Weights of a small GPT-style language model, trained from scratch on English Wikipedia: vocabulary 16384.
Each number is 50 + 10 x the weight over its row's rms, rounded and kept within 0 to 99. Layers, rows and columns count from 0. The size before them is the row's rms in percent of the matrix's.

# layer 5 attention query, 512x512, rms 0.0652, rows 488-500, columns 256-511
114:54 47 41 50 42 46 33 55 61 52 33 63 45 48 61 42 55 40 48 35 40 58 37 51 39 53 49 69 37 50 40 70 65 56 59 50 47 51 38 37 33 40 59 55 57 34 51 36 48 58 57 43 46 48 42 52 67 57 63 35 53 44 57 51 59 52 52 57 56 55 52 55 24 48 65 82 69 52 44 55 50 39 64 43 34 43 63 50 38 41 44 41 51 42 49 62 49 64 53 44 37 49 57 51 45 33 63 65 39 50 25 43 55 57 45 51 42 50 49 56 52 59 40 46 53 57 58 35 44 54 61 51 32 58 27 47 49 66 62 60 40 59 64 35 39 40 50 34 46 44 50 46 62 57 61 49 62 21 36 36 49 56 47 55 50 44 53 27 62 48 42 62 63 57 62 41 62 64 61 58 32 63 55 42 53 51 25 50 46 43 32 60 43 50 59 54 60 45 43 47 36 43 40 56 40 48 38 56 55 40 72 70 50 65 62 70 38 41 65 53 47 48 39 68 53 58 53 63 50 68 54 39 59 66 47 56 48 33 49 57 49 76 59 54 52 47 53 38 48 46 38 43 60 47 57 58
112:47 57 63 66 62 67 46 57 52 42 59 47 45 69 65 49 43 53 44 50 54 49 38 53 42 66 43 48 60 44 48 46 44 67 36 51 41 57 47 66 50 56 45 52 39 28 47 55 42 46 47 59 62 45 47 48 43 63 70 63 46 46 54 45 46 61 50 48 37 63 51 42 69 60 55 52 36 55 39 51 53 39 43 52 71 59 41 64 54 36 42 55 52 47 35 56 52 55 42 69 51 64 50 58 64 62 48 52 57 59 54 49 34 40 59 35 60 70 56 41 43 62 57 66 65 61 42 52 62 37 51 35 45 43 54 45 61 46 30 41 40 52 43 64 50 51 37 58 52 43 76 61 52 60 70 32 47 62 58 42 58 35 31 49 58 68 36 32 46 44 53 54 69 67 53 46 56 43 45 72 58 53 60 40 40 61 53 64 52 39 44 45 32 51 39 44 53 47 45 50 45 58 38 54 52 45 42 71 48 41 51 56 54 63 35 72 68 51 44 60 49 51 39 51 55 32 47 31 34 49 53 62 65 52 41 41 36 54 35 42 49 51 44 50 45 60 37 60 53 45 25 33 65 55 52 57
112:70 55 47 47 50 55 46 52 55 48 42 65 46 38 27 52 48 40 36 42 60 38 41 46 34 59 54 57 46 46 66 47 45 60 62 45 55 57 58 53 54 38 52 57 64 38 43 48 44 44 39 51 42 54 36 50 47 55 46 58 70 39 50 48 48 52 35 46 51 40 28 40 65 39 51 60 45 69 44 54 48 39 54 44 58 51 46 52 50 60 42 43 55 62 47 60 60 40 26 45 36 52 59 43 61 51 57 42 61 37 55 43 64 39 47 30 39 47 61 52 63 50 41 54 44 45 40 31 36 46 54 57 42 60 54 46 58 53 74 55 26 52 55 56 54 50 61 28 44 45 37 44 53 37 42 61 74 49 47 43 54 62 42 50 63 49 68 42 30 58 55 49 55 68 49 46 46 34 52 51 63 33 61 47 45 70 52 34 26 54 36 52 48 57 52 35 58 51 59 47 62 58 48 46 52 52 61 55 64 58 60 38 44 52 49 58 55 45 58 51 37 55 43 37 46 63 55 50 43 59 47 56 58 53 46 49 56 45 25 59 72 39 36 36 27 52 37 54 54 63 54 57 45 44 51 76
117:52 55 46 43 39 42 58 60 49 64 64 58 53 59 38 62 38 49 64 56 58 45 58 54 47 49 54 53 53 61 72 43 42 43 58 66 23 52 59 47 40 46 46 65 48 47 36 34 43 55 66 48 63 46 61 46 56 47 39 40 42 47 40 48 57 63 48 47 43 51 49 43 42 58 64 50 64 46 48 60 48 49 54 33 44 43 45 44 47 45 62 49 31 50 48 55 45 52 60 55 66 53 63 57 43 56 43 53 44 36 54 49 64 47 56 58 45 46 67 58 55 45 26 49 52 55 42 27 72 45 44 44 37 54 49 30 29 48 52 69 55 63 47 42 33 47 57 53 56 60 56 54 44 45 53 45 58 43 57 33 47 53 51 43 54 45 47 58 51 57 29 37 53 51 56 70 48 51 47 60 54 51 42 59 49 56 28 60 31 32 54 30 41 59 36 44 37 58 47 63 47 49 48 42 49 59 73 30 46 46 50 31 53 42 48 51 39 54 44 56 60 66 59 57 36 67 30 58 49 44 54 66 47 62 56 41 42 35 42 49 64 36 35 66 54 52 42 43 67 42 47 51 44 64 34 44
117:42 57 56 42 46 36 33 40 40 47 55 56 55 55 60 50 56 57 46 38 37 53 47 42 46 51 57 58 56 40 51 53 50 47 67 42 47 52 52 68 43 21 36 40 39 70 53 53 42 53 47 53 46 56 51 46 54 49 58 61 43 48 42 49 61 52 52 46 45 61 48 38 59 40 53 42 45 58 52 46 49 66 40 45 66 49 50 54 43 60 41 57 37 58 42 56 55 59 42 49 54 50 50 38 47 63 49 52 48 41 49 48 54 53 55 37 19 31 56 51 47 58 30 32 55 54 38 55 56 47 51 38 37 54 46 37 61 51 45 67 40 41 54 25 43 49 59 42 43 65 61 67 62 37 25 45 51 52 59 52 64 54 53 52 51 58 53 35 46 71 36 55 67 53 58 62 32 54 49 59 38 55 57 74 59 41 50 48 55 49 36 55 41 53 41 40 62 50 55 53 70 62 56 49 59 40 51 44 42 55 43 57 64 41 70 54 58 49 57 46 54 61 48 43 52 60 52 48 45 63 66 59 56 49 50 65 48 44 33 44 47 50 51 58 68 48 45 52 57 54 40 72 50 69 35 49
112:43 48 48 45 43 40 56 52 42 59 47 62 63 48 59 43 38 53 63 55 42 41 60 66 39 53 58 51 43 64 52 49 44 63 55 56 68 55 61 49 56 61 46 55 63 57 57 36 42 50 72 50 49 36 60 53 50 47 54 70 41 52 38 68 42 42 57 53 49 55 52 22 56 31 53 76 53 56 54 43 42 44 49 39 45 28 63 49 49 47 34 50 44 43 50 53 61 36 46 43 70 52 41 38 51 50 56 52 55 42 42 49 49 50 46 43 44 70 68 60 54 54 67 39 55 48 39 49 58 57 41 71 52 48 52 40 46 54 39 55 51 49 51 52 39 44 46 55 47 45 62 46 55 36 55 47 54 46 66 45 48 47 49 42 46 44 42 46 79 53 66 32 44 39 43 42 67 46 65 27 47 47 34 49 34 59 35 43 53 45 36 39 53 57 39 46 26 49 37 71 58 55 57 53 57 40 43 36 45 40 41 63 60 57 39 55 61 46 56 42 42 46 52 47 48 46 58 48 56 58 62 29 42 51 30 46 48 56 72 60 46 63 41 41 29 40 54 49 52 37 40 52 36 47 34 53
115:58 54 60 46 42 52 54 49 37 53 61 48 45 65 47 62 52 50 53 62 53 36 55 62 51 56 66 56 48 60 49 46 42 68 50 59 59 48 60 54 49 29 62 62 37 65 46 51 73 39 78 40 52 55 74 59 54 45 69 63 43 46 56 47 52 46 52 60 38 57 63 32 46 57 64 70 61 52 57 49 44 61 41 51 49 43 43 31 30 43 54 39 35 60 60 41 66 36 55 47 34 49 59 29 36 49 48 50 64 53 52 42 55 55 64 67 53 47 46 50 52 45 59 55 60 50 36 41 51 40 37 58 57 50 72 58 49 57 62 60 47 44 46 46 57 57 39 53 58 39 54 47 35 49 47 59 60 41 45 34 36 65 47 58 56 71 50 62 68 56 44 49 49 48 47 55 61 48 41 46 35 39 52 61 50 57 51 54 33 48 44 51 54 53 63 33 64 46 55 54 52 49 48 67 61 50 43 59 56 51 44 72 45 71 47 57 48 49 54 49 40 53 48 49 50 73 65 44 31 59 63 45 77 40 58 29 62 50 44 51 65 31 38 57 56 61 41 45 38 67 36 64 56 40 57 50
115:39 46 51 51 55 56 50 47 45 47 47 72 58 41 46 63 45 45 61 35 53 62 36 43 24 68 55 59 28 46 47 51 47 64 59 37 62 65 35 64 43 51 39 49 47 51 41 37 37 36 37 43 55 52 42 47 46 31 58 45 54 52 48 54 47 58 52 51 33 42 40 51 47 35 61 54 46 55 41 63 46 51 59 39 60 45 65 43 55 50 50 52 57 46 56 33 39 59 30 47 46 43 51 61 33 47 47 31 49 48 26 56 51 53 46 61 58 48 41 57 56 32 50 33 42 60 37 34 46 64 44 65 44 56 43 47 49 47 45 53 29 46 36 49 46 45 57 60 39 60 51 56 45 64 46 39 51 50 52 64 38 39 54 40 50 61 48 44 55 53 58 57 60 44 61 30 51 61 32 66 58 40 52 56 51 12 49 43 60 53 52 53 61 46 43 36 54 50 57 42 50 47 41 54 47 51 51 66 46 44 42 61 65 49 51 63 62 53 51 62 76 40 48 37 72 33 32 57 42 45 72 61 46 58 57 61 64 63 60 35 20 39 46 66 41 33 61 45 65 43 40 41 49 66 57 45
119:46 35 26 51 59 47 56 39 48 61 41 41 54 50 42 56 44 42 42 43 50 53 49 45 42 34 37 35 50 57 58 54 42 31 58 58 43 37 34 59 54 33 56 43 47 58 47 57 71 62 48 47 50 52 55 52 62 59 41 59 64 48 46 52 52 59 56 58 51 59 85 77 67 42 57 48 49 41 42 46 54 60 56 52 63 60 49 61 58 40 54 36 48 45 44 42 51 57 42 54 52 75 73 43 35 46 56 49 51 55 45 49 55 43 53 61 61 62 61 45 51 38 51 29 48 60 30 52 41 60 41 45 42 50 34 53 64 53 44 43 33 36 60 43 28 47 55 58 58 43 29 48 47 54 51 60 35 66 42 81 42 59 44 50 31 59 57 55 54 49 52 60 49 54 51 22 62 49 45 30 46 39 60 43 61 41 63 59 66 44 59 57 56 44 67 46 50 58 57 58 41 54 27 56 50 49 48 45 54 56 50 45 39 50 56 58 52 63 69 47 53 59 41 53 41 55 49 49 47 44 52 60 53 42 43 53 48 51 52 42 29 42 46 54 48 60 46 57 39 65 49 64 63 57 39 38
115:59 49 45 51 30 72 43 56 38 51 37 58 71 51 60 48 60 41 52 56 43 74 64 51 76 51 48 69 37 59 38 34 57 62 34 49 49 68 47 50 42 22 57 52 40 53 58 59 42 31 49 35 61 53 63 41 45 54 62 43 39 43 49 50 60 48 59 69 42 57 39 51 52 39 68 58 65 60 50 58 70 42 74 63 53 50 45 30 37 49 45 48 47 32 43 50 34 40 75 59 35 48 35 41 42 48 50 50 51 36 49 39 43 53 50 74 66 54 47 47 55 40 33 61 46 48 62 53 49 55 56 41 52 57 60 50 37 55 51 47 42 57 63 38 48 39 55 72 43 31 46 41 39 45 38 40 56 24 54 46 62 69 36 45 59 45 45 50 36 61 49 68 41 32 58 41 65 61 57 40 44 48 45 59 37 57 47 28 51 58 64 67 54 55 51 58 54 57 45 57 44 41 44 59 54 64 50 38 54 44 36 51 51 47 48 44 46 50 51 42 67 37 43 60 41 75 62 38 51 53 51 61 55 51 48 49 54 53 55 59 42 43 49 56 72 70 39 53 36 54 38 54 52 51 56 45
115:47 44 36 37 54 27 70 49 36 49 49 37 55 42 56 40 37 60 40 53 41 56 47 56 49 58 48 61 56 54 53 56 49 54 50 67 52 52 49 53 62 66 43 43 51 45 52 48 44 33 43 42 58 35 52 35 59 52 43 55 57 73 27 52 48 26 44 59 52 57 47 68 56 19 47 57 43 38 55 56 29 46 46 53 45 31 59 28 56 59 42 57 54 47 50 63 47 61 53 53 47 62 54 45 49 46 65 41 35 37 39 41 47 27 51 69 42 38 59 51 47 60 44 51 39 45 42 43 59 56 47 45 59 53 49 33 63 49 58 52 48 53 61 70 53 52 66 61 51 46 55 57 57 46 41 47 41 43 41 70 51 55 40 44 36 60 47 22 35 46 55 28 37 52 69 39 48 39 30 41 47 54 62 49 46 58 34 54 47 63 52 39 51 59 67 56 65 54 55 63 64 46 41 52 27 63 21 41 48 41 70 28 61 54 50 53 45 56 58 42 46 43 53 43 54 43 56 41 61 49 57 62 43 41 56 42 48 57 63 42 44 55 58 48 40 53 41 44 56 40 41 52 42 37 54 58
104:57 52 55 53 32 56 41 39 72 54 57 46 52 43 44 51 59 36 47 45 39 42 56 52 57 36 69 51 42 52 45 51 45 67 60 53 26 57 32 55 44 57 68 41 68 45 38 70 59 64 54 54 62 38 55 51 45 54 43 59 47 37 48 58 51 50 37 43 54 53 41 49 46 63 53 42 42 68 44 42 44 37 37 50 38 42 50 52 43 44 49 52 51 50 27 44 41 35 36 42 35 65 41 61 39 48 70 58 48 44 30 56 39 41 40 43 45 64 48 59 55 51 38 59 38 51 52 51 34 49 39 56 62 40 41 36 52 53 36 53 56 69 67 44 50 32 48 54 61 43 43 40 46 47 61 50 40 30 46 33 32 53 44 38 50 50 62 43 53 46 66 61 64 51 63 41 54 33 47 43 43 43 34 54 45 43 60 57 52 42 52 60 35 57 41 49 48 37 64 31 42 31 61 43 56 24 64 42 51 29 56 66 48 42 61 52 46 40 55 48 55 63 56 59 36 74 50 46 53 57 56 54 49 59 36 57 32 53 49 47 68 31 47 51 58 41 58 63 41 37 52 33 51 57 39 38
114:52 50 53 64 50 37 54 62 48 38 30 55 52 47 48 76 60 66 37 64 42 57 55 54 44 38 61 47 48 46 47 37 35 48 52 59 35 60 51 50 41 71 57 49 65 33 48 38 56 40 42 45 59 55 54 50 51 70 71 50 37 57 56 39 51 60 51 35 50 42 48 26 41 64 38 35 50 49 37 48 46 62 57 52 28 56 69 58 63 45 30 64 53 57 69 47 54 53 48 52 45 51 48 38 67 68 51 58 30 53 43 55 72 33 49 48 45 39 44 49 36 49 54 56 40 70 44 72 45 38 46 55 44 47 48 53 48 25 48 53 70 55 43 59 48 38 39 40 47 45 44 51 45 63 42 47 61 44 51 47 52 54 42 57 37 59 53 43 50 47 48 63 49 54 50 37 55 62 62 62 63 44 55 67 42 60 52 53 59 54 53 61 39 47 62 58 38 46 47 41 36 39 59 45 47 54 46 45 49 43 38 58 40 34 47 60 57 27 55 44 64 44 50 40 49 51 54 45 39 26 46 40 39 45 44 54 46 55 46 36 66 50 31 48 57 46 58 58 60 27 65 61 30 53 52 50